config = dict(
    norm='rmsnorm',
    norm_place='pre',
    qk_norm=True,
    attn_scale=0.177,
    tie_word_embeddings=False,
    init_std_up=0.0241,
    init_std_down=0.00567,
    init_out_by_depth=True,
    optimizer='muon_variant',
    learning_rate=0.0137,
    max_seq_len=1024,
    doc_mask=True,
)
Each number is 128 + 32 x the weight over the matrix's rms, rounded and kept within 0 to 255. Layers, rows and columns count from 0.

# layer 2 MLP down (transposed), 448x160, rms 0.295, rows 438-447, columns 80-159
[[121 108 134 212 152 131  63 123 194  92 114 177 107 140 114 177 134 155 118 117  95  93  94  93 117  60 150 117 130 130 151 129 166  77 163 134 109 127  98 119 168  91 148 124  85  55 139 168  96  86 104 141 125 142 120 111 108 149 116 158 152 182 193 120 136 127 144 118 107 156 139 132 152 151 143 133 160  90  94 107]
 [148  72 116  77 137 101 132  93  90 151  92 110 123 126 173 167 142 113  96 123 114  73  60 135 123 119 120 146 171  90  75 141 187 147 135 119 153  87 166 153 141 139 161 109 140 167  64  82 101 109  84  87 151  99  94 131  89 112 173 107 105 148 129 127 105  89 119 156 132 133 164 110 145 110 111 168 117  62  99 167]
 [ 43 109 155 124 128 120 167 138 154 160 117  63 108 144 171 141 148 134 117 153 164  97 179 102 111  93 100  74  80  78 158 139 132 129 178 152 108  81 100 125  81 107  95  75 167 168 169 121 128 180 156  84 136 164 172 149 160 180  94 173  95 154  97 136 142 109 131  90  62 156 147  84 129 108 160 135 143 120 148  84]
 [145 109 136 128  92 128  96 110 128  75  82 153 139 147 177  92 140 151 206  94 109 154 123  96 134 112  85 115 114 175 165 147 119 118 164  58 132 153 155  95  94  62 112 100 200 134 156 100 137 145 149 128 104 142 125  82  78 102  95 110 156 199  91 114  75 125 129  71 135 131 127 118 165 105 158 132 119  81 100 149]
 [188 130 120 112  72 168  53 154  95 126 150 133 146 126 141 118 126  77 110 136 154 149 153 155 162 206 142 118 141 120  99 109 174  99 137 133  89 130 103  68  80 146 158 130 178 131 152 114  95 130 160  78 100 132 140 125 176 192 131  88 160 124 148 115  93 153 158 104 122 142 143 181 127  38 123 140 144 130 135 166]
 [120 153 168 125 158 188 116 165 112 127 167 160 139  85 114  91 167 141 169 138  98  96 124 111 148 116 115 133 153 123  76 113 123 106 124  88 139 120 104 157 181 155 163 153 159 158  74  98 166 156 106 130 152 135 140  97 149 140 142 139 132 126  92  82 136 111 152 135 149 142 128 101 165 121  71 167 154  71 112 143]
 [153 137  82 139 124  80 188 149 130  78 121 128 127  47 118 157 114  90  96 149 130 156 110 101 144 135 105  89 104 136 165 128  87 108 122 134  85 170 185 100 102 130  70 135 115 182 106 156  87 101 176  94  86 102 118 128 138  80 130 118 158 106  77 116 119 148 154 149 173 143 163 166  28 106 111 103  87 154  93 129]
 [140 135 105  87 132  71  85 130 117 148  79  84 135 165 133  96  76 187 158 143 102 125  97 110  99 151  90 123 142 104 116  91  80 135 122 125 164 139 132 155 116 171 100 118 180 133  53  62  57 160 122  89 127  73 114  91 164 160  84 149 149 114  87 123 174 171 144  75 104 105 101 128 173 130 197 132 159 136 145 197]
 [104  59 110 154 154 132 103  81 139  73 173 159 145  91  72 104 133 120 123  85 186 149  66 158 117 101 151 110 116 128 162 140  78 127 191  79 120  73  93 145 176 156 155 128 130 134 119 147 105  50 193 135 152  86  60 119 156 178 174 142 154 150 156 134 110 107 140  55 113 121 154  92 116 157 143 182 146 128  65 157]
 [119  77  85  82 125 167 165 132 106  64 139 149 113 103  91 101 135 127 151 202 105 121 141 148 121 151 178 128 172 140 170 180 166 178 141 113 175 155 196  82 133 199 131 115  61 143  97 109 169  91  98 163 133 161 112 129 181  97 153 143 144 131 136 102 127  85 155 144  74 139 127 123 125 188 177 144 165 104 125 115]]
# layer 2 MLP gate, 448x160, rms 0.424, rows 439-447, columns 80-159
[[ 83 126  90 110 126 108  83 146 112 111 138 143 106  88 167 146 169 132 146  95  88 115 148 158 117 186 114 143 179  93  71  65  62 142 112 141 100 105 169  79 158  91  56 116 142 109 187 118 125 110 149 137  82 122 126 112 101 120 118 183 110 147 112  98 144 157 147 156 164 129 117 150 122 150 109 126 147 159 139 154]
 [ 49  53 194 108 139 101 133 164 113  96  84 145 158 163 124 137 202 119 150  95 144  92 169 165 121 102 104 113 120  86 168 164  99 114 158 117 163 130 161 181 125 119  87  87 100  94  84 164 136  99 130  83 141 128 127  82 142 170 120 166 144 169 118 103 167 146 129 149 111 142 146 162  56 163 121 114 119 167 126 185]
 [160 132 114 111 146 115  92 140 101 140 118 129 151 122  76  86 109  94  63  66  94 147 138 102 109  75  69 117 224 132 108 136  73 122 136  44 144 131 136 152 126  85 140 127 109  82 156 145 147 130  94 128 118  90 122 140  84 149  93  92 127 119 143 115 137 147 165 137 100 141 136 140 200 135 135 169 138 116  60 115]
 [103 142 180 104 137 146 144 142 122 137 105 115 145 161 129 194 161 110  79  71 149 112 101 106 192 152 155 160 182 130 160 142  76  93 150 157 113 143 207  67 120 140 157 167 119 130 135 121  94 120  94  80 155 124 165  76 137 139 173 128 146 153 122 193  88 121 138  94 111 104 131 150 157 110 136 112 124 103 129  89]
 [121 132 155 126 170  56 102 148 139 130 123  82 120 130 103 132 108 106 103 120 131 146 191 185 142 173 134 131 127 174 191 103 126  95 120 123 157 130 111 163 112 136 116 130 155 174 115 142 130 101 162 161 107  85 178 122  82 155 124 149 118 126 125 155 177 170 129 200 170 151  78 106  83 116 140 112  87 128 108 126]
 [207 135 125 142 145  82 192 137 128 121  93  66 104 149 106  83 168 122 146 134 125 111 157  96 146 147 118 146 102 135 125 130 106 194 110 162 130 127 117 123 177 178 172  91  94 204 103  95  98 129 113 138 123 173 132  94 114 151  94  70 110 134 166 152 127 112  94 140 102 142 130 200 142 143 148  88 132 177 137 143]
 [199  77 139  40 159  98  96 128 110 138  83  67 127  75 117 149 121 133 146  76 142 157  67 156 168 169 129 123 149  90  96 107  63 121  99 183 133  95 145  93 126 170  94 192 155 112 126  98 125 126 155 141 113 113  88 125 204 140  84 136 163 147 119 145 119 164 163  92  79  84 110 132 119 131 136 122 181 149 138 143]
 [158 130 222 147 161 150 146 139 138 118 111  94  54 121  84 109 104  76 121 244 132 108 148 143 105 197 113  86 184 148 111  93 141  99 175  76 162 126 116 121 125 109 135 152  83 144  77 169 139 134 112 184 121 189 183  99 100 122  58 130 110 151 141 101 137 127 119 204 111 191 161 131  91 108 123 115 129 212  97 129]
 [ 67 101 145 131 140 104 150 123 168  96 146 148 135 104 151 100 130 121 125 111 131  98 122  93 134 104 132 126 145  93 137 120 141 119 151 111 183 130 148 124  81 152  79 105 100 146 118  86 169 152 127 182 122 169 150 124 147 138 160 176  89  61 201 147 120 128 106 181 168  95 104 116  50  91  98  79  68 137  72 145]]
# layer 2 MLP up, 448x160, rms 0.44, rows 439-447, columns 80-159
[[129 104 185 166 111  78 166 115 115 103  93 139 153 181 142 112 145 139 140 155 180 116 115 133 100 105 129 106 128 151 167 155 166 125 125 102 174 109 131 139 131 155 167 165 111  94 114  86  99 127  75 124 133 191 133 123 204 165 115  98 152  78 147 173 129  73 109  81 144 159 165  76 120 129 145 136 157  80 105 152]
 [158 119 151  74 140 107 141  97 116  71 152 132 175 151 169 139  93 116 141 137 133 117 132 189 122 118 144 141 124  64  79 220 139  57 146  99 164  93 135  98 155 121 110  54 160  93 177 163 132 131 128  47 166 139 116  91 150 117 116 132  87 168 193 122 118 111  99 148 102 120 145 162  87 150  95 108 149 173 137 182]
 [121 122 121 142 107  95  95  81  92 147  98 149 123 151 128 132 137 151 102  85 133 151  91 149 129 112 111 150 238  88 134  68 105 164 157  43 166 147 168  84 141  96 131 174 172 121 155 151 140 136  89 147  93 128 138 150  92 137 139 117 120 155 131 127 138  92 136  82  94 171 170 153 133 108 159 179 127 152  35  96]
 [ 76 124 115 140  44 103 118 191 187 144 100 143 120  54  66 150  95 118  86 150 158 145 163 120 151 139 169  95  94 175 137 119 124 165 120 137 112 118 151 107 110 113 118 154 144 132 157 149 162  52  53 149 114 115 125 109 156 173 121 154 199 149 102 172 150 117 114 131 122 133 137 159 138 116  98 119 132 114  98 107]
 [162 133 103 127 146 146 121 131  78 145 117 137 142 145 131  99  96 162 135 114 163 196 165  28 101 136  90 163 142 140 107 163 145 128  86  74 105 126 128  70  99 194 168 132 102  88  80 120 113 165 130 103 126 170 162 101  66 170 141 103 131 151 172 126 152 115 137  92 137 162 107 113 128 145  89  91 148  96 109 153]
 [158 143  97  96 132 135 110 158 131 136 118 203 131 119 198 165 107 150 118 112 196  71 133 117  57 107 145 128 133 162  82 176 172 138  93 112  96  95 179 113 222 124 149 123 126 124 150 104 138  89  91 128 140 118  71 156 116 127 156 162 101 115 136 124  97 140  94 170 135 134 155 169  78  95  90 130 116 148 138 138]
 [ 87 113 119 112 136 168 197 173 119 183  95 171 153  87  37 102 197 147 179 102 194  67 107 105 170 109 133 110  90 150 108  96 101 119 106 167 187 188 190 128 128 176 158 140 169  96 111  97  97 126 135 129  94 106 140 147 158 176  86 183 128 110 134  95  84 143 135 147 125 105 166 156 132 175 170 124 164  93 109 155]
 [139  91  85 133 111 153  56  49 142 122 207 131 212 183 142 154 178 122 123 107 120 126  54  87 131  80 126 116 131 122 124  88  94 193 120 144  56 110 125 116 174 161  75 102 210 151 133  73 110  76 127 101 117 131  95 144 193  95 150 111 145 152 129 145 129  73 122 124 164  67 160 113 134 153 140  99 177 152 106 138]
 [142  93  94  86 118 140  58 187 117 109 106 152  85 114 120 164  72  90 144 100 144  69 131 132 169  97 111 113 181 125 169 123 169 119 120 176  81 116 124 147 167 129  93 173 156  95  87 167 108 168 135 204  82 129 107 136 160 109 233 108 101 148 152 174  61  85 120  74 123  97 105 118  98 126 107 124  77 102 112 102]]